Each number is 500 + 40 x the weight over its row's rms, rounded and kept within 0 to 999. Layers, rows and columns count from 0. Numbers have three digits each. The size before them is the row's rms in percent of the matrix's.

# layer 3 MLP up, 512x256, rms 0.19, rows 457-490, columns 64-127
092:528483493516477457513514526508519470487496517518480548457539495543515497534523472448433601530464517451496494484461519471518502482512480524562506518461429516577496480443508577487421517481459543
103:517507560585531559529491458514539463477479525533521391567500549445482545482455480481501505503485503514485485554518499488474497515528517479557463460524450503456459336525519462505529521550406428
105:514561470427501490488615465490495524529421479430531520563519479500437482528513511494533457455579566477519566528438534530570483470520474466517505502521509459432431564542504532507490533497478465
095:566563499499423487463536535437593436471482471551439429529495555447570507460443545553440551550538524461534500528537441546599498471505515479549507526534535522538506536496523447485459501407496478
096:453503486473466529496582466538496529479477539433526499428533437425565505507568457488522482535447490498503534445517464494457472502522391546472476497477483522494608546534489455473543529421508485
099:523525466477465410386487613425465464514500547500507481441523470509501463421528535510502481522458450541530508514473526583515550521479520557459507455553532485469494531507501503503524523448535487
087:579518522476402512580516438515483517459514554521534513502454441454494468469507556384502514500508551563479540500561536432527530522476511528474496495544480507549538519558447486501426562514531508
094:435468483465553440518512466492489479427522517543499493579524431514491429441532480473502521412524534498508396508520494435528436536574487502553476455520501445481538518532469474536539514492502478
093:541524545514572534501466474456539494519574493533472431434459516471485484503552415434518405479528541504546525405594569468421511491474503498495515497511469458478561546467452527488523501541518537
100:459503435489490538461490516561537456523583514540508550536483492473521514532473525492457492438400518529477505524506552406509461475523489536442489547550546462540482456569469472532498497535485524
095:545521560446504448437442497509472519466488483448434521420491448477513519473617479396485495495505487475447485486543518530482516497518502506495504460489443536504544410544500483441427461477498546
098:556506536523518498477485574482472521536512511427476496525502455477502543531470494520472557543499505483617488523460506546519519552450496532563517486478497542531459527481440438505499587508503529
097:467455430446498460499467477492500597434577517552461513522544495510488509545442469462546519559506536502507452476413409428488492489425447559479460468519530447536552531496500472539491498513502572
101:571507522479538525481462470546522552505542507504557516598514515494543472513543470531467479483495513466536573459509489453513476491475535517454501508618430537450485480500560527476512529542454491
109:479555485518459504527506505427516507541474507571514492516439502506524472525460499538495513473525476476531467579519475483543462462446501492415532517501529502486491540554469518441564516470485483
096:469397472516484494491504471537537402521472425528573465580521482573533514450521510454471489562483528530479520486496493474568453441532538471414471561503482502552446492486485569505517528527451499
116:481456516577456495524444587464442474539500494556400609497417500525487509507537457541475503475479505459418515510449532494464475451499495526505498469504443541460493491434518524550517499547443525
100:546537502534431573481426476509545532576462441548449547491533464523546567526525506512475485488461533420489510617558459445589513474537475502527472472452539556518484524567592511496438552524497512
093:500443481476474533455488604426518428528552506494490537493541516515532452440479461486481525513500498497457477499474531489567419475530445497598534417490492521411524435529558473428509582494454518
099:515583497486513497547426526542511500537570392485549555544531457488498483498536532491481526551471468573505496528472593475492548503483478558509450540465505471540456525506558476514444511440492513
105:479514557504482524495526537527543451469507549513500456493492449486509486428506377469505498413520487474479485443471510484460513547479566563425537496466486524512448496508505546610537479492488437
095:509534467505440604554499557489448424566554547500529505517515489498487508469507536536494496522518501402523482541508472451544491507527468541508456511471578484576513556566431497465527563444497384
117:490514508554496561555484523492519540535497420419475514486440527534567437480415550502417590512583527474475498527511464558552483531460493476552475474497548478440552515468457476495543559496488460
089:542443518570496496524539448557489456528480437473485458484499582436618511432479487435539485499499481496557492505450460399498503407431499551513478423466526501472470518525507511474546460540475522
098:521492498494565495532566538491467430497523525517477520488499539467477519512476491431477506476576532460511436512543485477443504491481459442635506480508496557579525529412501484571423483525526469
097:461548473504479547477533529487420543586447470528481417468422435402566443405432503488474529526459542459481548483464485457483454501503532504482533497457506629516535501481476528462544516450493575
104:496408673526491490508477594517532478421499492534521505543463525405483530551461458465443473467466467507553501463450441443540479485518531467525496534517479470497512493570530504462523539550534556
103:493589537500522514527534522526526535474459553486531439473456518535529574496517580466513573483476483527483571470462506548481485469502450481537542537484411529495509509459470479482493461512559514
103:475493518475467500400509535509572513530512471497455516520529472445524517509524468474517431437538534481555442455553539558487498413556498412434488508474503503449484531483490484606514559487444511
102:478508518507509492518509556488506519515444509511518511507487544518470515497561524559529482568539434485442455513463484498541543494526510539509550470501502535571441452490456417461589497507511472
097:448548530571526501550576428423497439481445532485453478476476488512586522553505479465506547459504476493525450515589569509516481537522529434549455505508504517537518484459468486537569511431502530
105:596498552489544467554548505505457452554527485466552433497515547557449541463552588515503483469490493512476494478466550500491492475485560509427486491486487509588525489532505519490499463459494561
106:482487515446475551539471422462527529537422497599491502483446509471498491491528502502453536501507473518592586429463463471590503467521498542567506523467485541525418480534451493470468477521501507
101:518531473462460532508491534515463475474429490501526453447515506535438485401520556516466518507469535459522470544524513513496567510479551514496538569550546466490486475462479537457500474466415417
# layer 3 MLP down (transposed), 512x256, rms 0.17, rows 457-489, columns 64-127
097:469499568522503462571538526473522537481554495463476534539455518490419549497455422453476540478535498435506483565487411484499493505483532510460545477490383463553438529517459533651425496523467488
096:521529507464522497457548473430522505542464474529525583480486475482550477442480475537564481478472401501473530491500506472488514497499478488467547518512478555491524582497489469532493511508481504
104:403528444451478527543560463456486445571471518546421494492520535484450491517442425574519479522475473427554500506546493490466532535506459435556464462490431452499505504566534508543525443519518450
098:527531511513447452492507481511490440518527504482474472480574470456493542571446491493513522507484505484557491472576600547480448514586481483578524483532453521502464532443519510584520553537534454
098:419494492527456485575508549475537503458471529404554523553506436542448498555460464506536520521501489499524445435558456524538465555502453468531521546566452514493534475588503481493519476507511501
098:521497504527467490435513512447448533493494496466569485516541460497522561455474562489528491476560469486531517504517503504503563515488479525492519518447524500511438460542512490470446566518442515
096:517493554513488536510542494505545568496512482409517505573432491492513485481470465509552558499473474527495607471515533499519497509553483514500472467525518452500503537547503485534521518534495546
094:496494539559474535535471486565511538471499419550467533551551543497481508466474463463488533501525507489491439495570549457488503542504456511526475503447478417523487402517528475521427459508512468
098:512514547491513528510515465497500489496475518514456445435464568511502462516495434461457471513561476537574554493532506505444526475464513474500546449503494471439517539476497482524466485435510522
095:456484487488413505506524507496488495541560492561473526489452482487494500511486542556451519428424540505513540582527523482500472526527508516430509577501498516594481432562480535533554473534480400
094:506541441480471513441532507520506479530555407491449547454482500523595478539518520549498528519577495437435544528511440530546489454517505461495485501520519544527498554478591471413492539497500506
101:509485449513523503430539481515456499528495539493554548494579487579502494501504491443473512583474454475535460489467589505529455521509422552537473500484482546536494504507491527496427506496436474
096:475503549490540484571453448520567502421462473505458493597442536475456532504490487523520516492478483469556528512504550446547563480533566555479467507513469453461518511554491445557487502513561490
102:504510497509436533446499512449595486496570494524505516469487490424508508495447572431468452485563465545474494517452512497419531497499504540491479449500522537499508476470503493563465492520483480
105:540476530492588483535472504489447429488458444455520492519551539454529471510540553536447423437587508480462415519536490512532509497519508520473452507489499489534517479444483446472431455525522460
096:543485499506447566465544488429406434430415504579527485523467431559525524430518514544540451518425485497462494551487445436528445452562551471482489485463515486425470570498510567558552497501487532
110:520522481562479494527548489503534516458508433517485450539525540497464530441460439521575509524537471487530526490471499458510520495571545478491554495489598460485479542486454441609512477398488538
100:467479492498443434524501476487491491484476523544411456477456455465564560503510434550421454485444545453463492561504463459599459502514519563435498520526450541480502504452494466488470517547401531
098:523440425489433472483496554503537424525498542514429580479493508517493471429460469483505574563498469551527503528479484458505474456498495470457463466519464522441540476525571509514539543593497464
091:462576564473460507539477532531535458472472540449486511448513505472436586516482534477492481545516436478455408544535509508518501558533497521503488521491448495477560507549495438509477521538570513
106:563474473437496524531494470521477493540461468464562548473520482527514527491472523493537531510478534508494504525548530495545473459540483520537556435482465448484445448478583515469430492485478487
097:457525441413502500502527522524498521540477508450418530530465508542497493488470431499525524508475534447588540483516473468540558456512475474517500466493506524545506483480509491522516495528586466
107:506552465569561437439487553475572496568507463503488472485527566575496521525417559460478444530533556571514476515501535488443495457528524517509485511542537518409462478575473451476467507519531453
092:497422436473502482486513496562518573486460529435533513488507470468503474512558452513511494465532513532575524496528502475483441460521457557465460385470529467486473473480474574516515500542460426
102:586529479541535480495511531483473473476520574525507490511535505448486546524483526503461482464542563481520529517492418515443522446428476451499558508531557499491464476470482472561474436547471441
100:518417483563483461500545470535585511524524499449463490549588479534516564483497483556558463507535522560511525452442505450490524483523421425489514500500410512476531481422527512466518498516491478
106:440469480547506554456488438484537536441478511542515447472551533461572498430513507461465531506535550414467495533507476574492491522537515429442466558495511471445531537539480460527550477526490525
098:546426490464538560516488430563461455504502483602455443475504538542500529459469534529532516452501526488507508551535468463508460446547561482484500567484514475476449467457595440504484567570517478
104:485563517513462496506456506386500452487483479568560565484495462487519452476487435551472481509476505497533515492480479557454497439470544527502520519473486516478482454538467473462533531522406509
107:536526474537515431534463530443537512562511473514430533528491432484601467565496477403446564446543502491524524548512477527549445482536491510502516458576526486466583451521467472550481449494500491
100:533468526413492491489457569515512509449559540521534464490481477507395506507450534501511524581566502506558406473435547453481475518484477496437571488488563501513536544539533535463392450531507461
103:577520523499566482476447533538444514530470485466536429516529494497477521447442546527511475541420536514474493439509512520447452529552511492378496466513490516458443515465520522508511476469518532
103:484516541502477399405540517439479474520411564509438482473471514556477553464508433537527529563519456451528492464486535557532505473525542458528511534488490459450518473521498471515496514496543558
# layer 3 MLP gate, 512x256, rms 0.19, rows 458-490, columns 64-127
095:514521464490429536498488554470429522528504466552511409524495507495434489458494469500513500550531506537496521542459507506516460552571512521515469442460437492508479452525488503503570468484473443
106:562466460501540590472463514508488551441525552441572483482439419493509552493531542463502506488555498530517547468520482505515476542441427451473536481535456550493460497461538456520567485525494550
098:506439547489591520516500473548479510496525525501566572454502512500442493525538478428538460489513462472506543468499515495463459575499547507375460543461477537432464445469429499487560475501499521
098:491452491449534514473513526504560505433411504428500531537529439498462530542459498508514465499479526615533534508479446476486519585490443479501457440579449481496542500524457476527538533542467474
103:521475482468566496458492485525446555473491537587499469455520474447543487536425542516509454463405460534519456476499511505527503517484517517553556541513500513431496515524409566510526486423519491
085:512550434541513495504496498567505471501487440527431524482542538538477502505489475579467434539475455500522471514437447527438476462536512459512495461534524532471567483461584513493566530449530406
094:454454488451560544560534515520486487491496435471499561524494474522459465449503542551470528478521504586543479558540537522462504416471535485576509431443450549481477524540426514423580458466574497
095:490513516496526521531503493484540478477546544526492457450435574528464498484505486483438468495582483458557550470611514488423490486503528475495521506484467487426534581472516591506486449483538535
106:536549494534481521485556524505528567477513464454491485507575514477493536486470461541504566488520520485485492496472517549543538541453535461558448473497502500512542530454437497455529440476564523
093:502469512561454520556519485530505482567506512447546454490527550597507456571444496528566472461500489476550515535554470457438506473494497477519490518535550495471475551495473570551555532463573488
094:435497564560417498504499569522395484469506544483549546535494488507532523479477498501520487412436553513552544486495423534565471550507522525475510494558559449492548527502479521430525428438476502
098:531500545503463477605482441477525455472466575479444542519476441448539464475462513463491502474484441477500466511470538482487463470498445507472551503444461433474566510523542536560498426506507517
103:524521498573534486530612561562524542562561544527495547468512471472544475496558432466449446528434560493515541470543521538558508575460490434567534542601509461523461479403567450512476496476466495
108:468516513512473461467524498540589518527520595511516478552509517501450517466528497487548544561497473557483577439527532510452491452521468483520521422541523476508500435509511576572546576557534518
097:487504532497547455470425503490530483486514414493447440507492497556448468515525478492439492540448566512498485473512455469534492477588518485485483481516444529481458525488525558486470522451509517
109:410489521531469474482469549510464527566451456551454555503502571457487421474484498522505400477397475491482482465533536520549493455532486505488471468523510509498529511534549490514457459553483500
102:534454486527453521483443439524513591511383467520484495523482453538522510509499499461511502527489511451419488567527524544540511423504530516494512506507421515467485579583544552523465502611505444
097:481488526488479530482525483531516550501457442572502479469498469539494498562509591497524476465504513517478500547524483577529567509511505548563508586536513454543429481510474495539481420447505514
096:459512533470498488476471515558568479568420565498491536483527498504470549513510498499448482567437490458538504543495502527478580477519483477568530509489469599539464531470449548479505507533508518
099:519547514528505489473544510479474492492478548556529521504465490471604442581594499517432459509505425498543488526504502482519476556488496506543487459528616504498497529478555469492545584449503581
092:433474551529517454435444510473556494443461439512425512468533471413468504568492448442501528509551544576494545447577481417471505521486519469521460487532518518495530464496508509525539424465552611
113:513425472510564447546507561516499450475543442507564496535532496446545519525565567414506411509512523559539489476497497448498501467522495597474572538456550504554432501552518518516450525516488566
089:551514543477513524533428551495513471541522530551469563547489470521428494498498475540476527507447542467419525533538538570512478585527473492525528573552483542514483510474467474469551559505560542
094:508487520439486543495573511521505456516577580493517532487540483497448562479426460473457553493514550453514456547493483470468521472469481451546462493458474551565457524480459475536408486519517467
097:496559492532505552542549436442510468549515512521533453507499486358498540426486458538473511509432533445498491481424487455505429508494482484492532470503570583513548540443498510492525500435471559
102:478497566453521497507498521499442486459481536479507529517377447579480551619459476422541567430522462515505553446531506521530475480507536486478492568471489523479494492490518479555482523554475561
098:495556452524428465517535552505536406461456506456479525531482593471440491554475444495446567558548470509500503512473485513487512499549510476465500531466493529506517380517447493589477501477486567
102:570564544476535546490492529488520506534510441547449484461542469474584543506492510472495431482490533499591493564523456469493535472479525495502527492545479572474464547492506481492518568532551457
105:507485563424476546486433402494509493519419549470525454480447542575492500521480476473440505512515461524500459445543488465481438508514531582538463482443475568488498510445595597471552547510586516
101:546521453430397526553452472530498501485489481435488443486472462541530527544560465548478553534505474472499517492505493494465486544475540494491478445579529457525492551530498492548398466522490383
099:570529490497507540533461576552458516533496462568484501500487458491618520547553506415496492560522487474519469487495462471469467464411518473492512436489515532507475495498522425492479450539461511
106:493507496547494538565493489485536524507435512552499512495472464573533471521538532492476446521433413480524509484479476494561474462495507555526537538486473487533457459535414503536437548466562496
100:470435525541531457532515474454491530451508554557454517486498459490559424528491441503592431398484518505478526513469562480456447513529516442537475464422509494459477504481528539444522444500552528